Weights of a small GPT-style language model, trained from scratch on English Wikipedia: vocabulary 8192.
Each number is 500 + 40 x the weight over the matrix's rms, rounded and kept within 0 to 999. Layers, rows and columns count from 0. Numbers have three digits each.

# layer 3 attention output (transposed), 256x160, rms 0.143, rows 62-63, columns 0-159
496514455498485592513516490514447515515527479502495452479461544440445529477502543514496500518483514479491511516521483503535549503463498600566494453498422515540504427490482483465487479572444505543596533586488446525479502448509542520495518455494415511511566586558489518468497438486505515491493482495453556520433468495525542479523534531483479550544493476552445532542610565503478478554553456407479561488494508436558487447536497488487491505506480470477521436453501486523490451489528506
504481536521465472539547543485519458475477478494569486509493507450525451541519410516555498441514456555492493444555515479480456504446513500463509486468525403541534454479497527464515494427522430456523449494550523513558481486581462528463433493448483554503519435487521508501473529484413544500554487518496489467489538495498548492591544508478462491534420515511489502485563516474519569484547559529495483489541515511503448508573532528577476481551486462484509492489464455475508436483538500
# layer 3 attention value, 256x160, rms 0.153, rows 63, columns 0-159
491477483483533451550478467496527514518500495565449526490514476502491549504539556436499598459546525499524504524526490514512476476518517494525542507513455572495460539443435464529484521515555514500468492492449498539503497546447483514475449488502516458560475567513469490499516487449528458554476492526573436447529437466513462510530484492467460555442526503495531482470457522492553526504531455457605510480441462471475509483515502470528539528478446529496458504559516560439469573464440524
# layer 3 attention query, 256x160, rms 0.155, rows 64-82, columns 0-159
515486512555560537519502480446410547468487540515426518495440496503522521487488490489549538494482524488459510519474497445528489473462495432492516463461475523565554476504545477477508531476511493488553534501433512516477451497476469528485511464467537483506473568535521506534454508555507444552499539388534483458517532454486498528468496482491479517491445488498487510517518545511507517487513485546507530445483522576520516529461466536455568457507590509492517420490490481520438505492530523
524471487469550460480537517490515423454470528452480510502511530466467546491504531476448555480542557441482443494519445512497530480473557490516535429481451548513470506526505519513489509431523513478507534474458485602518536484483509468474579539474479553453465485516428453444499510521494508489505509485477521381480525430465456497526477459549527487500532528477550475512501513448532518461499493529452533491501517464458528545521467491453530477517431534486454515451458532496505544527553545
526518468528491513509474467579505515511450485495533509485562522535562518502534551543525479492513474560433492572494505465462471459502516458515434494503492442477514465466425565502493503508523478524492524570462526437480454461494504476457469462497467423515514501539464473540487537466490541417505443550503456533534447539544505513493521533450502537531526497503478581480517425537448480523483474499483454515553485564539510529489544534500501542470482465484503526529474530465480487541485504
488507504528458521474485498492492506525534482485464511462451486506494503447536501511513466549461418492476502564481523486531482525540501497484491513489532506465550482457499509509439524532474490549464467487540453507508492467497485472510508522490518542499575525552546492489462492488540525505523426474534472556520495502493523504491480539502545557485490518483483544463489467505518530500533501492501490499497488487483546471495517499543512510518531507540502451547507467542553438503466503
482551474487483499495508520496550499456535473498557479445462490537530518512530481544556535482507459530487509473390537529508417503495519420550465523506491498520546482451549522532510458489538536488509548538496491537447470423434495474488532478544475480529526426564515525508566466486495578519495461557515474467489421429486553496464494566520503430461535515548479518456489458583514470488513514427538462461459537526469483460510506460554515537516499460450531499533469458488508497541525468
497557507459535574471508478494466521529512524471446519479436521531496483499442473486530557578520521506542525533466506536544528511500533473546487463529507508516529524488461495510453508506448527461480497506527487500552497516477488544481447499490510527537473559478504467521457453522519456491446502428492521467515452453478548471489509544525500468444459484518521476507506566487570488498530503545506503516498524493497493516523458481480500497509485507460502515485496524482512461478496497
513459490529598512537485543455607459475517516554541481429533535510528473539555515534538452468565519541476505498519509534518470494492471461471465506484540526538494499451462511538543487475511520456505502517473556514485451517444578516540530555497546501509450455495503489497508506474437496498507474475548553451509490540530537486463561478402512546574596464516476553529513444472501486494542509549469448516403459477493459488517583510451485547445551469543518484533516541451508503522447476
477503491459507558548517470492559489474492520446506522539513487504477456476540445513496438530510489511493482480507538453497519502562461482473477519551548527552498467462455454501563506476474535532521502494498449548544562562551536487565474531480489530529441514490466485475529538430477540464479425501501491521478468514559446486519488559470506479485499499535503579537553469482486447501520433484528473510507507537493452494518532471580513539490507465498531477439550506491548487529467502
559511539517490524522449530529549430516513572485493482501485493482574504501525489556519440488482534453475474488517463496468494435528457483521422476511468533517529483484475540514423499496435510502530504526537531521514533466482545517508509534528483504513498455429436473493484491478514480507501530494495526467537517481486452548457468475527495514533521527509511463503549538527546472494489460442462443521524477521520521501445482412447476521520460493460538474547521563490499515509488577
516466573500462475545467523509565500496553508472414477460493467594535536508504575544435531542494434439539476542501499516577508452503477508546461470491496488534497538497514468480515527519512471511467500476513558498446484491492497545482496565478498522544546431442492440510470567483515555536507474518489449516509534463480506505552440513457513478563495500558496550455549515484524433493463493548584499478547518486495472483546563517462510491490445513528521541484474459515579496473512521
531444493506556510426525509449437451540536540466475548505500583543513451446478516530494476495501472512540545441532499532461584552504451476452550548545478493440496487531484472443481528472530516452539498441525441496481499474505463446507519430529518570507517495550444516435549505513466540526519471473474487463465508572544514480484472487478479506497487527497483393505546561447535474498501543463491487513500465469510494562490499438488518494440562500399519506516477474472495491477548475
563477481494497509491541468479543517490464531495558479491441523476526492549509516509557437447491440495538591498511478471545496532464474498565530526511517425495469495493475488555512535505519535507550510494504500522532518531506539528498572531476459448490438432521506483486535458477474536508505536470501531466495510471455521476507450515505428532561535508496498517451519462516472507459447446443467501515446522476500497550485494467543521507537461422441506477518495487527486494550527530
457538582489517542556570502576376521512563533441535486478471488494510477540520520516531464473564529557483504499522513478490430505498456521462601541507478470516520446476476527503510494507505442457485490465451483579524486582508493492576446473476484506538475499468505490469483512466475564464522537414500504445509427471534477458528514527466528506485490459538576496493468474485548579502555536547454438467519502496574505518463513499534472531496552446510464479448476457484485452537576513
488499482465542541473568500572454476494528539471442591495514484487524439524505510478455486506473515446553533474498523554514538514512515500430503513540477494573444400525521467504510499477525501472531532456493518557550468426528477493495502501513541467508512501494501485451512530533437479454493441473461468454512521572442497449454430503575439480451575464512510451414494538528481476469483476520462462500511542449537472554490496516432474474448422465511448454485534449473537480438532518
452460527469537516480490533564530395524511507534494571479469505544423539467421474479473544498461503441523496508531529537456569503471491460472452465566442565505524464517506524541535503469570570519500523466559476524520419503458475493505470492410463495455429549537497504526512452538522416596497535510522503521513471511545467454465447519571467523451488512523510487496449596448503483504483520469458533524519558455446498495520454464437564507514549518429552541473449474512484529476528549
558497533562463492486481491448501495496419535545528509470510538592498524522552508509503474450505545492530489499493521535448490525542529402570523514565530491488497560480497471483524493447448501507603515474477502480489460509530533473500512492525501509467409495564544501497525590458522554540506481516508539477471479433526514499488503451524468518532463510544534407473556502487525473496550474482479465538392493560458471587551454521496543595523446552503485463445518484431550571477478591
479510528488530494560446536562477574487463525504471513433504506481533536565500544524466514542482522534563471445533496524532516433498501524535392495479463452521505518490444532467516534505544564518498459504476430484467503469541457569480469525440459499473513486501540497515457484501554487547479480474568486465529488486526540487536464582482522522525475514478497567525502541501490561566488539532540504501470557514460510484519441457484522525498502473435565472512503451525445483569439517
509532481459550496491519523489494520495579460529464484513530521457424523462479564470528479496522463546512513549512517487525465496463471524441455546527504498511473516477487532485546415444529481535485496511475495461508504492488472507463441518509495497536470538523491480490441575521509483490395470504416500470496403469483515501490552549490561476522443471464487520458540451469501530443544590518452501453524468515482523502557472519544492533498468513550458514432552500478493542455514558
467381563488434526553534481574483601542540514506435536497486486533504465474517559548508553521478512491439545463534433457552514462555524466504463481420532419476518489529482498453496502463490420467456495525477426522574464548505486501477481546489520397509500457503537493529544507549528423454505562491496493496438513457549515503490500532512478535519421491442488604493440493533518492528529503479487565404499557513416528496486493474507514492523442493477530550459548507485536481500444528
# layer 3 attention key, 256x160, rms 0.154, rows 64-82, columns 0-159
468483502500493461528558487518510547554483498515422483485555498503497539551490495502515516499476529515493450472509494462504516505480478473516520499517495460547490573499465493475479474490452494499457489448514492450471457521531496499514456486483544459542474516498460497503423504500495508531510490520500489565563459523439471487498479479545495506538510503551459518474474436497518551489557492478582558419518545524439523451464518484459502500534453532463490515520499439481473506521418476
562443526554515518519483501518463505516546463496543495535520510477538545492514483499472548486464520485538534513444500541513530570470504431501555541531530462460492523501515458541483497510578551478486466474447514528466536524461543530480472526489488523506504458445468503461438488536413456483486539454512493458478542461550495528503457490453504442512493483518506451477568499526526491580485464496552502501498495488491436512559513532502504560519509521527479475429469492511528442477537530
493491514520461502478466482533492521533439509491506509521448553463544497515455458451502543509464537458482535556449491527533493511470511527493490513498537524481498457485536483499473520516506501497534465526479464515519444505462508473460528424512438441492530523502511511482508502468543458519512486516449504453459482507482490520487539520530501543535497504461548472473441533486527543529570489568524496471454525483473532468506505517535427513485589480501519508523512518494522483466476529
467538511484459464489510504532529546518487457498482507437453521571506506505514471501520485542490492528542545493511560504522492527496463522529506503459473479523462453523462531461455438485440525492467535558481499514470468487513553484554498414537460544546488542548543499529571537461518549541506441524469494537489513551431514491479459516465534437522459526512534499495486460496488518462467466524505519482459487483489535503512517474475438503546468470501462532551512486455509535480477487
488539454510481460517554460453491536527528483470548499541462432481524478531533430503534513468554458527527470490540445560473449517516458500534458544471547534534491507482504486504483477516441513524526444495516473534497547450507452504482521455574535491544483484505460483537516510492509555455524427583452459539469498505445530493482516489523501499527460539487539463485513508527450519468506483488511499451501489536491520454488532422563455516533469480506436466507532514501555503515427461
480476524514458499537507460533493529529471514533467454484508457460512518542454509480499495508473474469518484450533540478476473515522522546453508457505512491549527517486529487502505465531514480477487536510460487493501466470518493523518510484454536476493501489463502447548474469499515490488509548498545459480537459521499467560510521443443512455453503540549485480531498462531474528504488503570483519443504600516481551493499448515501496484515495507487468441484463448520492507475440493
545505482497438509523503450464527485503550521467554589511413558513506568544442540490529461460537505482533498505467450542462504528514487517513477548450538486512488574488491450487452480557488569518532507488540551524515571485479516570512514509543466517437512432523448535459494415515536424496477494520528507513440532492511534474489435456526485522492511470497498525492548505546485549552615498514488553514477482489527517460536518563506460416472544516474520454578521526537545452453521448
444491479515534450485480496403575458466470534454452484433468472500515504512499523465493492480434487530545526488507506519431496524532483496516442482494498513495502522504497483506547511490520471496449525497581493522492546461524503498492561547548531533489483484498477531532492557551561452509521471562507510518483490521499527556473474489477502532561518478533518566440505551482502479538491427509484540492519420494492485485462483509505464486515511413471476514514521454584496527500480565
467515468483428537457522489481526447464567497470464516437495520525502464537518518452458541514501512526535513493578598585476511534515462566546545547481397546543513455587526451497516464455544474483510472525564493524433460556579583485526539539511507527502490481511495536509537477589493531492413495477531509500449466539489476483501501531499483498515514459424495521549493443435530494421515489489530472541519438423484468467457592529505579546435508471494512537542455504466478559526574504
483468493519481560456414487478532504472537482496505496495511509546457487530488522412482469492498571491551482522515506470462479547537517543505514490524482550496472499514555457548464553502567479546461472499507488554538487487536544564440547525517522496484459504496485525450503536510505483456572525509535519599414457519509539486537489535500502523512525484496525538495481480468511500495564509507472492462485449483535496491486559476550486494447518482517533467491499512572465519484518438
526546585500513460543494495534494549498554537447505521531485543513542441495553497556531488534487491542466452498481494448561516478455507454536510432471500481472493493464505600509531445519468534494494479525532497455465494426463448503483480533464487479449488548541549467508471505524445511508497519470519562515556535540591477569525566531498544448509484561490493469447478479508482426486459474492507500521434523569487495530429477522458552471450470431465497482418537465417511498514493483
541485492501507432554515466467441449508510478485499519468501502478537515513451462471508451469441501501520458524520507510478511459516454496498482465465473473464454510551458471486459529474503495430487521545509499509536491512555481527487565554517471526523504464452475473521505531484482532520531408489479543528542506495481470520482498430493528510457498543460500473552500532518469478476486533492524498542471458471471497528509494457531463490559513474545438562521536478504506423512480534
444455495563466475443433402480528482494533435603522481538518513524487512467495478429500448491460417590402553474494487491467485477498533561426504472496547469457485514510517523510495482481532543460516538464480507465538507574537560534534471508489525474501472487520532505512489508579509463493478518484453517480521520569532446497500445452575537491451538431511517475457505507482529504502517505464471464546551480590473431549497461474442476516479541557523467502546498471428491446506505434
523533456456568565515485538538491480463448473463488461487567502454499528519489510523508511470480533451510497542432538489515485441398513454570538544596472511503462487468561489557534515477524569519469501467538579544451519580500492514532466485501520452515460474463530480500507495535487461509533568456543488400544499514532574492462490509465451568496504564472485506482509492573544557557522525498476442444556490520548490563491524523554510549492483531535545509477520447492481569448444544
471505522518520438506511528494467579531508491479519564536434522435499566549456546525495555528505560510534501545478517472592445436450532488541507524507459434565522462514474511465527507591542511527500458499508493469445485458510482474501506505417568430593500514457520483516495529562535514524547506526531543428580498449519520491559531530471468502485511537532505491547488493509491508542527508513526571558450569493505539451441481482523490454521510474428534523487521526444519445523483572
515478560535476445505419457434440453493474551576556472566437489527540527548476505519594534545477521442581463519538448430452411538554525563513500504467474540532473503438547467526510452459509519521494498511525502467484563519481566503479532472492425428477490488479457489440534497460500431556560482539506515531434476535456413532446465504565434536455537510427547463515488526474482516436495450503496526526484449460503459514551613520477471493465489482572469493553544496479505522509560495
494476481552502502491406469573520488604554543558521521511502462455536532482466462460451485492509523476449517541521448569467536502532539503497532439442540481521521449506486542470517519519517496428478509442514501526506549538509515417504504507522491451475471465490522519501508495514518536479489572427509425491475541483615509543506510458487488498473529585505489458475494590504496485513502412521429525503488530462512479540562483500441514500457510538515479462527504564505507435458545492
518448495633473461463546519498534485499478504499558540503604468520479549479519457466475468462489421548451421505508496512420563484449554558464514475527538506444491530475544530480459512539527569458470522506524521500503453541455441487530523503561433504473508495526486435395559472489551484462480473517544447532481569508516529471429509490515494474580421473495510494503496517520496488535531500578418465491481505522507457481517492537459539537472484510521392488529487449458479451437439525
467476398528507462553511528519494466500455509468521589470501452494532499528474531403477578548486491588575509540443518509501520444519501424517459538447453536507434506511400547516405516535446467526473483469374495523451488525503500505495546465500505545573392431518569466594476537505537533526483503498496573463541471480480573454511498468518543512491464576536443525397410464507494435470395538478570520588529494522490555488610505498520466507456573517382471499508509432476497472537480582